Weights of a small GPT-style language model, trained from scratch on English Wikipedia.
Size: 8 layers, width 192, 6 heads of 32, MLP 768 tanh GELU, vocabulary 2048, 4.36M parameters.
Architecture: LayerNorm before each block, learned positions, untied embeddings.
Training: a variant of SOAP for these matrices, 154M tokens.
Each number is 128 + 32 x the weight over its row's rms, rounded and kept within 0 to 255. Layers, rows and columns count from 0. Numbers have three digits each. The size before them is the row's rms in percent of the matrix's.

# down: layer 4 MLP down (transposed), 768x192, rms 0.108, rows 184-252, columns 96-191
# up: layer 4 MLP up, 768x192, rms 0.142, rows 185-253, columns 96-191
down184 102:120147106114119081093087116183163095141138105130140140190121102132105181097147103112138102125148147120203112061117122084102106145163129179100136090153187102154089135069107128079101082119117152143137135160186168161148117098033103096133143075102119170131179160150102155138164154105082136133
up185 107:122140138123093092122165183087124126062190084132135126105145127084132159216160115077088107121159127127110110111167182155161116134157137092130144136069118080163103079134104157110092091085112122084164103107136176095127160167142042116113085073140125140099115148118141150116140134104154141187
down185 103:168153102171125129190115139090147088145134135140110072109125177104156130091154144062143170122204147131170168124099131138154136163108139116158114104140154158098087132155181152142152115160123151149140122138138081059118101099146157116099172123162072128140130181154160058109185156113124127160
up186 104:147186180112079196193181153164075155153160110098134162139142115087115085091133175181135200116090152181123090082157114137119104117101057103136125133158108079129144099141150157123110114142126174154160130082147122125139137133135118165118136145150154117166103125127159170156140182146163153062
down186 104:125109146112090094183100094083152123068100091161069097202161128086109170093132102170105049157155155113086109149176138131015105094177131131141083101124151152146108185108139117137131129125098157085110136161082119085144121171139120173134120139085113145148101161141127158086141077085124149160
up187 102:155169134112061126074130110126099117135143127218117167096105143187135114139185183131106136070089062125220107176095178176088135166114140078156096121094071099178168070060118143164091127084144139145173162118168131164131150116144136145113125138102159194112123126154145113192133100119131156123
down187 103:123095120144110132132103159122165155134122160171085151131153092161167111091142149145124123171193119138121146166114055157153140124133111167160152154112157144121106186157090151082116138085149087156170063103094128115116108075086102122102133059097148110158112141132107119167101144145166084214
up188 108:144127125134077108050065117131099085122197099143133065130135169144129121162143168094166168094181137062132121167088168092152152118154085182123128130142103151071160101156043149151126107145133163185132171137128076106079129134158133096139118113152145116093146104133189099082101069152166163137
down188 096:092121169189179093102227109174149107125136126093107090078130163146095164167210130125144049141135136088102097185098100127115135083118156114080134080124119129120112183157041145148145166144032146136122148112058136134089125152125122166138115069133096149131093139118113133141104155162091106173
up189 100:119097133194088104153161149073110176127104200148148133097138116075109149134110136098122180127127121144155177110139162090159163083119099163089133128165181083151109109073111178126154102161079142095102153109141081196161101055163084093154162163162086141107175133118092131095140109114118112134
down189 103:139115094131118114102138070146122154105133139160184083143128096119105158109075134151090072125091150141094118171072166127130139090123152081141152133149169114136124108154142127127156128144121077139123099132137083130104147128139114139149126139034106138117158125194169115109143085066105077091
up190 101:052059094165123141142149152178134173124143111128163149118135154148146144101127189180223179144107172121168144178151135116114137212147141120114078110111125158120123186094119091071194147153091192124172122147091111133158194115174120153177147126103117111103187136117101207131107076084126072080
down190 098:144128174117076132166137096123169132119120144160157105141166107094127103157124124120112175108179080181124196119124132168123158119086097135119117135138127177129165100100117148097107140079133040111126103204146167080064134133149140163152100156124124141126105062094154155172155181111121100081
up191 098:116107067098127077054154160141157161159102171157110161096128122171087160135082139138167154110061127161097137101119111107137161204145170109154099138154146138135138160106161139186167131119131143137105083074097124119105107143135117091146088149168117113121162105156143120167043142204150179186
down191 102:183110136142208123139154064095153075127137100149175145162193144108098100127151089154059072179162152112160106136094146159154092161161122093131136131119109102091098091120157061084076093143109109115145143167113118092114161098118149161139194083090161127191129125129124135112161109092162143120
up192 097:153103123178103055143168182082135084152155120121146151114132150112132167109153094130121128146154105145147159111111214105131120132147189070140121161159174067124152142124148162128107195149123084117150154146102171110108130111130131137137163086123088100137153143125168142157169097157137148117
down192 091:138145059060109188087170117155124218146053148093140148101164095140152104210065133147159109106080091101071107176076139097183113150151080149140122080053129117105136180142131075120127138083137119123157065113138135105106117144126083136098155125126055137118097150141172126094110096155104103148
up193 102:113179130151129106157053170044058093127106186150154149150165082125149084159076156158071149087131094107137107146131179124109106151075097127082199133115118143118112092213059101136119168115092155118169174123146125155131111141080145112127179122104127145154089099114131131144151130113098149152
down193 093:152148142125121182125150083230134149165142109112128119097124171097157148103191150104179101096153156117109094076083132077124101120162063099134184074127196095134149136091130098144047098124121151134107149111127178137141114124124109133175133093125110100137152167080107079100158111124116135133
up194 096:117120128158086182108098122143138118120126112162117163113147109152159157151154138128073176121130146146125156078150133169077142149080098138212107169101136137107163168053085086147093151111137139077103110188195147122092160120117111115064101136095188158164085194063137151097175133148168134120
down194 093:198062176110162094146174104104121134172166155147145136100122084181122116140117110098128193108146131131132102190131144125163105127162158135095152111134097120046142120132161152188080156088148162180120067079127121135160127116158159113176100156100116068107125086163182122227120109143188122119
up195 103:116136104142119132110117168118094109153126153182171106100146155109117123136152148211148129158069127148167148190121122116139130091101100132136151124079126107121170138154121096124172180148142142152079137080118147127137101121185180165145143096122075103120132126152140123144085145104082134068
down195 106:126098119177132107124084110166144144166154109078077178130107123115106140115156099093134100128126105126131148103157096113073134122151080127078153146134132175089161093198154136118171082117094170080127187122142120143118039083107107156104136167120067151138160108093165088185237122122162144134
up196 102:097129143160127146109119095163118102144196144106170164133146083134147151151130142024088100097152155238110137102142132153111128103130087126139063128127098090100108097162103119104162175185069144195081121094079162136191061113149133166144186105186108105125118129100112087180131126131116150110
down196 088:151148107117104142137153139060103125072051097082047150110127142162166146177133102132065124180128137100155106161130121213113112156095150144063091112132144103143142144092168102134112126141193077066159138129158144122185173124116100111128044132066220173179119121090126157157143117157134152076
up197 101:123177159166088119123124143141109123133152201124081107154100074120174104133137104116133107180118076117117129196231098165087093141148135145142138091106102178093154164107074129141120125122114132125168149103162141156144132125141134161093103086106136095134141136120119130224162172111183097161
down197 095:170146137098145094157115109135124140100123055148160098119116116097047117110113102128164158194157118125152159118107165156170136192113143126141080104120124113127130069136142104106133111082113130187110144129177117069163066155141109184110075147177122140153119135120150114103103136152168127188
up198 096:099076190147122116139152107126126082130142144111116144102113139124123103067146111097130150139115090156089181139189141201123128155112134055116112187081084176140086083135157124151152106120098114134077054123248157096179080143153181111137089094159112114110078122069126097166144179124100165134
down198 101:135162104145142134128131123127140203096119129173165132114153113149112083170090100116136128168159197147126119106109110147159151134184086193156135101125094133167135153124139104175065068112122116190141155088082167123093151140035223171149132096144136190132178134177137091153137155190141092074
up199 106:152150119186090075138120178143094073137126111133118153128140120079165118112096148116103099082076144136111075124125149106138101117142090115075114056163153128129158138174187148109133130150197124100109130135100154133119110152121095129151136155079137098080123182094116148132106140117098136177
down199 108:111121107085145083140126119163154113143125169164070192124122134168165052154146165133123069141146168133079090194129172119122162110148207088166196114116114149163092128101119089127088151089086162129122145090146132113057153131103156148139128125073113138124109144149105135156072125131183073094
up200 102:116159129193107165175143145118109143187168176103146153137075165149117116114161149175185157213140101134186058169111137054157130122113158065180150120123127098164074150171129072144160140097125088120138155150055092098141129107100157137159078138070173093083153160197107141119118110134134141137
down200 098:125072163130174166115167075150137135083105101168090133100152161087149077142103104099096137080158155179123192118115097123108109153107122117212103138125154136127162134138147085162185098165114150045137137126174154124135076118108120096117138123128193148177130107128074162139090117096148110119
up201 107:139062092092064143097131167099155115122150160136146075099182149114176140100119160166047109103137148051127092104116161117136151126105144141115139124129119111167100108107152120096138150140108180127136165123077087099191118179104097090124069152068085184129119124140071081101102133086106138141
down201 098:203162153107117115160151102115114137166137170068100121182151129130106148104177110123088130146079097126071118137122160123126094101059163116190053152150132143143091135119149130117108120131122152172140126123123127204122171151044103120135101130148131103111121135136151191114115151096097136099
up202 099:091141089154157116119127145144136112170151108137091110086162180107132134140094147143117096138145119123153114162080148110145191211161103124073219161123072114108094132111024124116140147172174144144099103117130112182113145161126057109116107100072116186116132190133103129103084168122153149221
down202 096:116138162135097059104132134115131134119159129148125118132074118198059194141091111088136151128097160126173172143094082162088093139150178119145124126102160151122122159145183063151143104114099147150132132157138134082102148175123124126154118107152087153147120085154135117147149119145124094021
up203 095:091093178117091167144117149104118117123168171172092040133133083104140119110088171152151124154067125152043139127098182141112129123153085128130081108107158154107153110106190119094145149141136128109116131102137146138088060160158143149175110087186045105166097130098070125121144094181115111112
down203 098:141055092082158172109034072116102102141113151144133127124143167113159164145148041133141132035113111182132140115081085155112137140125146099108104094134111078129145118109122084160139114127115113121111136093119097105126095057154146163106162166087111153168096066169121127112119112188139132110
up204 101:141086108125064104101105111105140097094085142134074175154123178126159105163125143128206087112089147090195083142098152143121085160115126162141078137156145173140133141128020134133090175141153088117139096124125162172110094149159089136147137119113127134138125099161188158147120073105210158119
down204 109:128124057167096037147172170139097197119051103104129112127110116114180159094123152078110155140109205178130145189064151135100082200113116053134090104127144087174108132101128127165179127110116143148128151130177084142121135098103167089143084064113140071128142122096145134175144177122103080158
up205 097:149122140141110146107104156176151104106151072128091082120145100061119162131144181135120062140127148131128159143134119121070088073163153128099130186165143200151086166119135169112126082119164107150067139128112112158069111108147070147058178112144171180134195109090132146078130127099158104118
down205 101:149096145113156146119119159170081139149094092207137112122151155113112137121135140072165044106166148123182104158098140205131119094161083104159125080147162124185121157160132099148119151087186146151121110157105157118138151085093148158138177110137157125130080129042089150157100081112130072082
up206 094:108117102157108090145158079064079133067089129128152155174182142106138126167096182153173103126131106110093145129209118096124090143094094147083109136145103106086145116134120118114162119160091108170035102153181125153195146071088158159085144092129118187187144110165117119113168119147132141134
down206 092:148124117160124116156131165132151093063160153154150147109141151093105158102116186150149126149085120094165126138161149114192136134156153155174158102165143148117161182174160138143167107139150179114096080092133157095111151154147163100132056156104126156093177084100139148122101177100174144079
up207 107:073157094137128156138100104118128109162140128063136187089118139150086144126128127118143097145114129141108059171136123101118114118176087069153142113178136126117181147141110148225136100141102165167129144102162133135099136114135110113087139144138140080081114136134132148184111129157148155129
down207 108:136077148148154160127090132182126105154131127133166132184109147148136100120124171114175117100070117125130138112144127170110189101078110149127108161106078113130134108178193087136117100128078126180138149075110178134138194058073146154162132132122157149119157205178148135049140092084121139089
up208 104:103043137113172118129134136104113128093210149128117174116180118085156117174143173094173148192211146119129141159158135162102137130127124177146099132154120176180126157095128121111180097158152132039132065136105127142130139126159176089133125066122139118089116162101135188152189172108116152120
down208 103:110116134139126161093163098167171136110083143191126117021124139155154115179139174118092177127118112125122114103141099114077113149147093118113098181144117166153148137157048174164113124152093135177179067147160143096048131159116124089150112109100110172093112131145129039173135137131120129076
up209 101:105133166153162166131118121135150123172102160134124104183104156115117132187140166116162087180144133092144113123133123135168089103138176162138139125153145175121141201063118117106164133137141059169175088181159162113123126141094083078164159117162060131167104136083133073159070176119167148165
down209 097:084157109117081107161161096090169106114112070129112121114100098162136181116207127151195125149146099115113058118115139165141105130088140123095066141137139158113104094098106133173148098154139133189182085133111137158147129141044130076122111143168067066152112141107169114132147150128180165123
up210 097:101132103133095143145077141131160183158172086149043115107106132108113181106107225106126173166152109129178121092133134102141143107176159111120114149178149145154135117145078143139105070102101122174083144132179175149136172152104121077133071112084098133132131181100177130102124112129118149162
down210 098:139103138079132134187138102121155123113105131071204055166126144189084062121121165215152154202142179190175099157085088116137093106157114104168071111127119149122136091131150077094085115148070126148137178171118077105110169114166111118115121120090134090132186162124089126118116126094089092112
up211 107:140119128088132144177160200185104145151140177158128117094121136131188095148146145056121109084125116079170111129125163141142154128170116187097139121139100128094143129142100124147190177136125128132137151073098086127088085112167120154136110103118140155149125117071155129046121095163174153133
down211 100:102161184161192146115061106171117162181117082183125082130139110122100141121199139123100070179145106128127043098108092119083173142178157177116161156063141141114155132138157111117145136138135133163137150119160140091124133168106093159138119172163113110111115145129099107135140107130156118142
up212 085:078159084112149105120165065120095152185170123109089106120140097189121122088157161169141131129081126214160110111066142118150108080153135167122110110140136124144094148138120126173110110157174101151177123194177076175074143100121166214185143146196152113189077101078122100133140104124062077144
down212 095:120070129117155048138122143146115126052133105163151141155129145177143138080170132127136143191155181113130143160098089099159123135116136153113122091143075139164127139188129167126092089164151100120133143118089099121117094157139110132104121145136130147136126098096124191147192143161094176145
up213 106:136111077113120117157118121158165094090123122131170204122103176132145138166170112146142153134197114088194063096175108070132187119092098138142203134096129129147178120148128149119068160155119158137097094143175169161180104123156164092109126151039091133113115110104085137179158047117125120110
down213 107:114135117116146201133169151123096112114072145115068140156108147183092104108141121112098075156046090106125126139078108154114052121087092067170124128138189170125162122151150097157105098109103148181111161120120147140235110144105169105160149115112097160127197149123141097101091130158171088136
up214 099:148144116142119125127126118116192148145159147122174139141119125149098149083175136111091151115097115144137157146042165156109092119058161181076073173149113189073143117125138133166104168171151128093147145150129042196137094139162107082112151174132119118158149116068143130138166139135118113174
down214 099:077164097095143108172107127075198163166076147126134136127126142190112117121122087189156066129152147144118137114130092083184144139133065148073119138109175171109097148117126151170090154158171143160143110167085156118155174105139112138133108135079127112070112006054113122126087102167147113148
up215 103:178157109166143140130087133146077126091131122135125199167122135130129150198126123117118146141143092108117142182149156135158174073147149124072140127104104157100135141138137130102125124119107140106071157099193120093100121123154162146081202179103125099124205083115106157081154085143145135080
down215 104:136132126129154099143166059127107127160096154136184125165166131192157160150160105136188114176136126120187145112158109143110100142102116171156118093140148165129153109176129156126144140080095126091177161185104136105072100123170084074110104206150139154110148136129141135122177196096134092103
up216 097:094136097131102094153110187181111090118119126214131144129140098186097133098112146179137093138138174085033113099113136119093133092144200088129124097117132098152113152099115135123114165088154174091092178118061121125161121100056128144055156096147176145181092135159129136132150125072109162131
down216 099:135064166138114149143107157127138171084109108144104098125133167086173204130132089149085136116170103109109103120161147152128203138149046103087155138114116131137078098143124175142141136155131178103095177073147073061120141155133113135189144226092134126105158196087127162180107120133154108155
up217 091:099146062135086084126132134142182132084169131144080139142172143127148157184157197149146080122104107146148168132126146135089162097100077144152143148090088151159118169164144117147171161108121093132105125162066080185098101090125130136074152121148151118110153079094109118150184141112095103102
down217 092:122121163098126127113140082080142149114105176191192172136094107106128056132060144086149154149110080118109141152150123115160176145176142122070119177106080126131163100111101131111039110152111199189104093134179076127097136128068090108166151110154134115175119150131185164112121120079160129104
up218 107:067104125174165104098100112131127142129168065149165086108097146113186154122083167139116150100121148164060099157107092101112130138107143135132071131135191131123151116130081099112122159114187162110121163145099132160086116127077165093200175080114122096127156119100163138068154115113142171172
down218 104:086126143041096174155109102165212153125098080157211137127093108139122085081074165070093127130172103083136076169120133103143064157139132116119177128149150163129123104113109115127114110193093100162111097095113136093152127114079074093130107143163136172109190140131136159162073141136133113142
up219 095:073078133065128135084132128183103142172149065181153144148151127116054152169161168141108118185124141116158089119153130120144166158093150127172140165162090153112150166098150120130166095121137180178145083107174120085139133107130076131137167098130129183099122094136074139129106159080115103181
down219 094:164126134118147126101157092126149112120182070105104109129111134176163123103173159149163100216120141147091109132153147131108138104094147111139192185157113170109174115131178146167173122153109129174178095137102162149105172156119131101153098108150068122156139170080174031161121100137089126114
up220 095:144080215071115110138204130152144115116153100134104111126068191121107086106177100139144142123104186160165090053133147170219094123104139109133185102096119133092163141128105119146137156121087167108092065103125096139173129110173086088172150119090117081163124152071095132094102137147168091139
down220 097:147117093201163153130165111092140082105129137147123111081140111112161109144065112129119133138095112129141159126188109092105140119126176130129031211117075127127137178099149124147160107106183132102066092158150132098167124126076125146127113115135082102204107157173153085141180124060128124138
up221 092:143128089114130116145112065147142100159165061075125138149108118125172134082095172171142105128069166161145140128170160115128123136080162123090145166092121200207143172168147114095092101095115084081162112077146109147138146095078105099082113101161168135131108133119094121116121155122136137168
down221 093:111109131145145128007072183120126187126117082139092102155112115203121145163097046065116092112094114133111153130108109114163147077121079080158144120148089140123116163152176116130129082155140174125153185144111109149130111151118128098101149131099137139108110107123110151112063126119136127118
up222 090:164108068148133120123152117129089163098098078151119084129073099095133154106075108128162160128163118131139149120164196151170165046104092154125184111162126140186107115125132090133172154160136148111136096145080141178077102145170183171146151146085143141162166091139149122123117110135147123092
down222 098:111111176184161098142127158162106093139076134209183108209129103154067113145091129090173101050162068124153124120099134108122173107148133091158112144090119117130133115066103162117166130149149107152060066104162165151098139128171158151118111136161148133089092125122106126116127115170115073151
up223 101:114200146124149058109111145109111139151141148156217026143108110149123156110070125143122120082097107133111168139154113108155141138163147146141106081076126130118131117103103101175155125106123138140116091099081187133145127075119158133114134097149113152135106161103093151140231023125147083124
down223 095:107140123146168171122187134132147153071122130151141140115132162168155103139157182106097134116135147135141093093114073127095193110162139102138141147130128147093109124123139088076049194174069129119101139150129118091115156140164138153177112118110092160137155108138121058133092159146132152135
up224 098:120175135130103092143116138138137146097080104149134130147078100163174130116115139151114122163125140067135107109127151130094116126105148123197131201098090099064102134140136193195126121080148154095141084136134092134167129144079108173159153137142122085164113197078144154134186119211121084167
down224 102:094115117086128171081115152150130053117121196156118104086085118112094111132120151132190134181148145133115148164216157155077162115146147120086101103161134167107128170150131156134141108152138154081074116171108115146145116128154175023169119204088122118141126172136126097145183135102112155172
up225 105:089160135167118109133099088165140141151130158155150060119142117163134148124127129122092127113118121117116162061140136148152135135081199134101143104244220227104118084110132121200154187143084114094111097114178142145149139124121091138119128145116091120103136161125114133137130167155089106112
down225 099:148140100108087152162161079152151121165129157096131157174115138074136101122164078123080141120107121095123129101159149055068107128132111116164097110150166088169130131109170180144075133175166097154118140152189112085145131149127189177121125129122100142174084153130159117124141175105164146199
up226 102:175127071052048129137150097149147126090139104161121158125134109198091124140114113128067097177110120117125147190138184159109110117051120177126118062144192130081079076139123133152134178170197109132089104094119136124149113097142138086157193145116132126083204170121142151190120139141147101130
down226 107:115140174116147129058113079078147135144094197121081135126111135163072071145129083156169158101125155123140131167191096100111097197160087163128148116150120104054126150099135052095189114127179083146151144119158165090106154083089099104122046155070072163177132105147088114122158091101144123159
up227 099:116115157098123145104118171173150168095105114145036129152178113194116172131149125128079146064168137139124197081114155134131096122113104000160139146123152101134116113165102096156140139147142146106130148145183151110129125081169133123114128178130111147122110170113118097055126140093145118141
down227 099:122143126133171107121178139161184122157155088132126162142166084115152120115153122150147148156150145134152165086207160135108081176127141168137134081108149125148176080159093156146092159144106083180095162185131163099148127104067166101189175154170192162116125178138094135135149123082150154113
up228 101:105104112064130165114083146148122164121112155082192143101150146080165139141109098118188103134109062152138151095131094122118104064131099084120175202125154074113107140143102146124175111168110126110125159105127107156135129105126090118156128082158100093108138095076107199092138074153145164172
down228 101:135068122104129109103142124078182156132116065104113084138114154156054080177115013194084137062138133065078166127165122116116142135137111132188118141070154182113137125164119136132135132118119127153144120175130142146138114119120158070152078141136120118082129125177061081160083116105159160174
up229 091:120135179134102112054112145121156157124148153134104088155120170078200133140080125093153210087105121151132190177148108119151134119106123160137166105101177161152142081115177140096121146085146123129095052120163184151206146156173145098109151167124133128116143116089135101170134157133111130098
down229 101:135080165112121112179114171143079165170138165114076126113170109143091098117135099163108117167090142074147145148111107121102147143160100126105096213125097167064105136123104150158162145187161079104136181136177152177100143116120097118135152151179091145137114131213080106092141133112114145136
up230 096:181112109093109141147135163146137150165154161120143107069135208104163111120198092090163142069093088087124161111111129121103138099126149136166144088103092112090193148145159147147136080119149105158186145138115112106126117151135059130097159082125086088188112128183097108122118133124155132088
down230 096:042172155131135092221157126113138125125091078142134142150108143146097155152104121148118117157119098106135175074116128155103146130091109169155149160143160116124094103108083173164088137112162149141064090162168093144157173108118188082175128143152133167132163110147128127151112169168060159131
up231 106:122153143147164123191091137110111152133159147097122130164148056155062093160068111188139099097105146129184088181133171103142128131139141130132140135119194127149142090047148191143135068082189093140110083084107155127160116178146086130131103132167106119156100157105102145118114119116137185104
down231 098:143103098124112135107137162147067096135123114096098140068131088141115123091094151039169119099120076136125192088176151103122119161129157154152113118123150102082154080177142117152113156106161140149117143140133155093127177137149177113153137122121162169159155146103107117191165105137094168120
up232 102:133165111102112102053090133166090138155142152105125097138127136102135149109144201168160100091177084134121116142160170131085133090150133088115076130148123095082134204173074115132105152156144162124120123174126167157133128135130083142109109173122191208146151147128075116128145134024093111172
down232 100:178136163160104094087155149098116151155124124102088124124137113175174194078127107103103073171069091112133096086100164139117130085093119096107084116122189150095134108114186185151126117101086133188123133139154204130098132161057159138143128138131154154134141088171142190151129115146183120128
up233 094:142123126151107120146109169119124150150080108124156128150087145162125092161141172146126180094169093118124130148138163118084122100147136158078105124081156140050119100170105155146128144128122193110192058133106159087096112102111192158146148115185158185118077105192121157140119131128129163114
down233 100:087172117115094139166147103184123129107124165106145123126112137122138076107090159155175144083132166128094119149165112161112083112101193111173091168085184154132118095128119122129117120171141158140125170150156187141056139107152109131170132158166136096202120164107161139145112143121174168054
up234 090:093206069109082148180098060141159116090150154179081086105078084114130140115086127056112159139073099091090114162166095141124099107100114109147149156087099068186119127103135141130112113124110190150132161164122153125122107143172110133138141160154163087119098145078173130125138188164130140127
down234 091:139099145119110129129171120075176128074105111106113105145146127125157154144098122106119203142167177152140172119083125101156124112131118116159116119120174113147120169186134137131129124057101125164121129126129097090132102124096119131038167072186109195136147125144178078105151150117142081060
up235 105:125119123149075153119144128096112147134106127147096073079142129090153153136110099179168153137123154135118122081164111139137162086146134173094122184116099099158126122117097138142144099165144094191147110228136140151081140060138119129132131145087155155171181136119129159133102151165148163113
down235 107:099116134063131068151123157135105161073103103109139146125132170119186136103143124153142130148098203123151223116068102115096107130174071116159061128132126146166112085080148124111128122057120053093122105028121097187120115122110168159126200106110124123167121156087109154174127125126136110135
up236 102:100106133107123140119080196110217153139171180101079148097158142075104140089115153054099160173155135124115140100137137135141060136135094198125173100172125132112220100110093076136126103166138118111149141157129181144090129107191062073197152177129123098125124121168115085088110106164125167182
down236 105:108083186125154170096109183138139155159197164073137103092119103142138181132192103095162131123151115184105144078146139108078133122085140180071091106132131142130117152095185109074155121112119133109119140160146149150081165161089255165126153175153112129155155165151101088109145140097140174176
up237 100:095093109120169142105087158083040083076145081135123127153171185204108107114118153128120172132097100078069108136090112170120172139119122138120127155164103158127134120115108129142120126031112124108124108100163158129152154071190095174117094061137127103111086130171121169136113049200173094125
down237 104:132136138160143070181110092133085078126137149153087168122121153126105117157125124118156135136132123157158113163092115118071150147110165096159165128083115091165119147166095109105136144171143142164169082125142104122162127108163069105131113110148192119085119134082118110089139161158088143163
up238 094:131088124129139172165160179085166088144103096091133119083197176084112082091113084076106142125105130177158088192130125187114137125123173106144093125127152089145122097109108172092084174144135235103115133192155197142066128171108116144099121186097117133130155111150162157134117126166202160160
down238 091:167129193111137111091074058204118136192118091125099115136092118055099174118169123114117116123091109081109194121140089094126146144117125115183189129101116166068080121110111170095121109180110120184153135120091090170142103131145149105123128112086166172124143167070117093200113125177124109135
up239 102:116108101114085111154056164119143181135182102115094179158124065082154078135105116103117115104150151126159174140135130153064174114144146120083091101187110139072149121097140160116122110131123136142158116113151082139185166168125128156194170084115095124143089124130159127126083140065117148168
down239 103:066070159072165122145175166126096092089062073158156137113128104157119187115141095108106148136139071137133167105102078110141141187152128110104082104123135164105089093099173133107125055141102089167110159110123117129097152140145106110080174149155123175110150113118129155220111109124186133151
up240 095:178146144147104187126151166146161118067186158146086124148103089129162120087149176120153122046064141104137189171166160112145120118132174132100168156174107101141164063146082116130111102115162163147108158132195154134152067121090121126144076085120133081163139112128119125130138135144177092106
down240 101:157210152116168176202075138209125131145148161115146197147120136088116139120116088098151063127141104134098139187130098127145155172121163121133166104190168103088122157107099120169108138154182152097118132132172131139111122131102135145164077143146146097180138176126169167169126141085097169116
up241 092:075128160110015107137194107165115135179145134138103146110117156125173087143126157175148135145106142168109121146129133113151098113104144135129147103130121132127189139100096051181154145192080104116119130163146132157154125153182087135133140154130153137105079148119104106111130133164124116160
down241 090:134102149189166141116060083125108148134126173152107132142130143164083108135105096095076147109113136116153085145123172191065059160155087108131178135132113158093140162136152161146141153079176111116120096141115136107051091183085120180127158098115177161128153074159124125179161113117104149154
up242 101:147185078114157117153109104100172075151128084169145077182057075145079106124179170122171135107165124134140100111129120163156142172145080133178104116118128081138136157120152115149081142144170110164130101174120149209113145137132140113118122089142186094128080166120105107107144164138095136171
down242 101:128107165121106090033116185047159074131104121098102155133195141127100133150184050102172132138113157120110150119119153076170148152132152120049125120077128097126145130163125078092149133139159180075088118103169125122156094147166072140123168164162112096124202141122140130062168177108090153111
up243 103:131179085150084145167081083121069077177144140116102133070142172126143141160162094136190130196136116147172143124108174132113064162042156097168136162096133117078114145178120070177095125116123099105137145084117075128071202185163148096138129160181097097093106093124130088154112095129121158151
down243 102:153126127138081103163118158212157188118141107174077162099142121078129117089137094103117105131126133197107120090158151173105134137138153133132062121107120110120173117119167155191137147177186127200128155078167128131114117052159121097154095077123175175156088083117141166100105111168118165156
up244 094:151079097112137108093134045185135128101130123160111101128147145065082121101115171152078049157107161122118099155121176126123149062141137112167123149111111135121125188114160116112190130093081137086143115109073118078128198080139128159108156103108104126130198083108158153101122151147131135118
down244 091:129178103090146177081157123174136149138128129089116174168100146111149144131148232067124145147092140158057134188116072129078109135125048139107105103096151150174155171163094117147111169137109117159130126146174154137137140156121131115159091191104184127153151058085148120146096162133125136180
up245 103:175128144101112145085113198091152120157189090143107084110067146152125170075077073205176146136065144123164154128119131138109147191160133108137108114136116095142145122101121137125092106128164137105118082157142099091067167107153043116126170127048135062179165124117086102099126104078142120116
down245 110:189118101117110127085110118123115084072162119083125142121122079101084140101129149099145106159147151144173124135139133171134165119117072138136167137174166143112058168162109172117118170065168182145085144178128126122099102115136101133168073121121061128109126091091129206078096120083086107116
up246 101:102073090115077092137124137089143167123146145136155162132173157117137144087110163101117101070142156149098165123143111086181154143137163130096116152075102153144168093150095148128178121134064193135130121154119161154198133037127062161096119165168112100113104108134089124170097161076089163158
down246 101:135120167111132106161146130050080120075141084122131058142093064097097158152135133135093115113212109128159182157143113117124167130119086151145125147146075111109125120149122122136099153110119085138183121119129167038171149095172156182164167133197079153129134185079100114112205125135142137093
up247 097:035099158081120174101106125141145094110197145124161103145161109098138100115155183204111090101145127160173124102154160118108162072129145067097156105138151118137122130117158133149109216104134167103092139126146108145154148110138071151142113130148123155136118084118142068111194145197087141140
down247 096:052111165119110129135172117187112175123088155143167150100158120196115157120114123100138159126084138114173098162110134108146133146125103098085157130128119143161145103104126081137107120168090142098073129123104104071140169191161107124176100120093188138124111105131173130179120086063123089115
up248 106:057091114124085135091158121113117121083127147138169140111140155123114151116089142144117092059179130080147097189157145092117110134091109163148090107173121165091139099105208238123125139125125090161154059080092116183158158147108171154142085088111195138104143166108108167186117170138134168141
down248 092:117178127096075095153110085181143097128078159089132112135082119111107115095050121132080110110114164071097201098097173141149149159122146193126109131118129176087134121160118071079088117139075158125098157154129109096200127128030144123130092098138098172110123108121136112112105146108090180138
up249 093:138080132163096138136165118205074110160175150125149134160113128067178164140100091150141155163080101165145108070109171093134132055143077159105134127075076089141153097148115154139137089119114138157099059079143115107116111157113106154185123000066180082097091143141125130102076137146146111118
down249 092:116114124136159097126146176124161094088100136086084099182105148100124070097098125140166135118110142083174191160151153114170132167163120131100166142156173101056119144202069075096107114126162143118100124128098134162094123094157107126152170103034157135140097146132141139212122150123159127143
up250 105:096139110063156100169159074155073143156174133100143114143140121127074139101136148125147136149130127097106113107148156104147133177147132147082072151127087123109140134151121091165099134100118136158076202151133141121146108126143137145047117165132130107145135158125129146074119060130168250122
down250 103:145152137133100119112148136079176128132103091127077171104127110164101125149091123116139095176086124195144147176112162096098085127159070175113182137091170076095106096105169108145129088106094167175150135143140081147164122119130151105131163155108160104097105160152082101115006212120154137149
up251 101:147115103058106157160125127126088145135125167143135128142120075114144123104203122143117136111140098144093085103180118148125067145081127104130121134079154169112157138136154158191127129070132139164154119138119122192180130136121110133188118128160068091132048147167137065149110199160063149174
down251 100:102128117177101097129166125116118166139153120087146182064125157172079150133160162134156170133137113173149060143134158155050134104155170079170135150121101129076137103143090131117194141205121079179164152128145176125089126207117125162168085137129120130104160139122104106163113127150127097076
up252 097:135200136116121182091141146126133123061096083140102117129148087152141158155142145083130117124077150151165103096124152164121104142134165167132095125061159158178134052134153134122126166154056142110148109145139155160156104068103102168083083106192127076140090162089097113158097126170164136144
down252 097:073082129071135101127101106093130175143166101161108156127178155135169176097104162139140090135151186156126164169116170068055100112181113141107168114115131160091179147121099108147089112075109162114034091153154205077166106094154152107124166156189127140093110138128091134143157132123106116110
up253 092:110128145110125111054091164176120112157165125120184135138117105130143137079116183120196102142176189156105135122116083076126158152108100105026111075165062126148126114145112178083195142105097141114161151122152163156107093104101102138132173170122136168097113116142128147079108170070121054196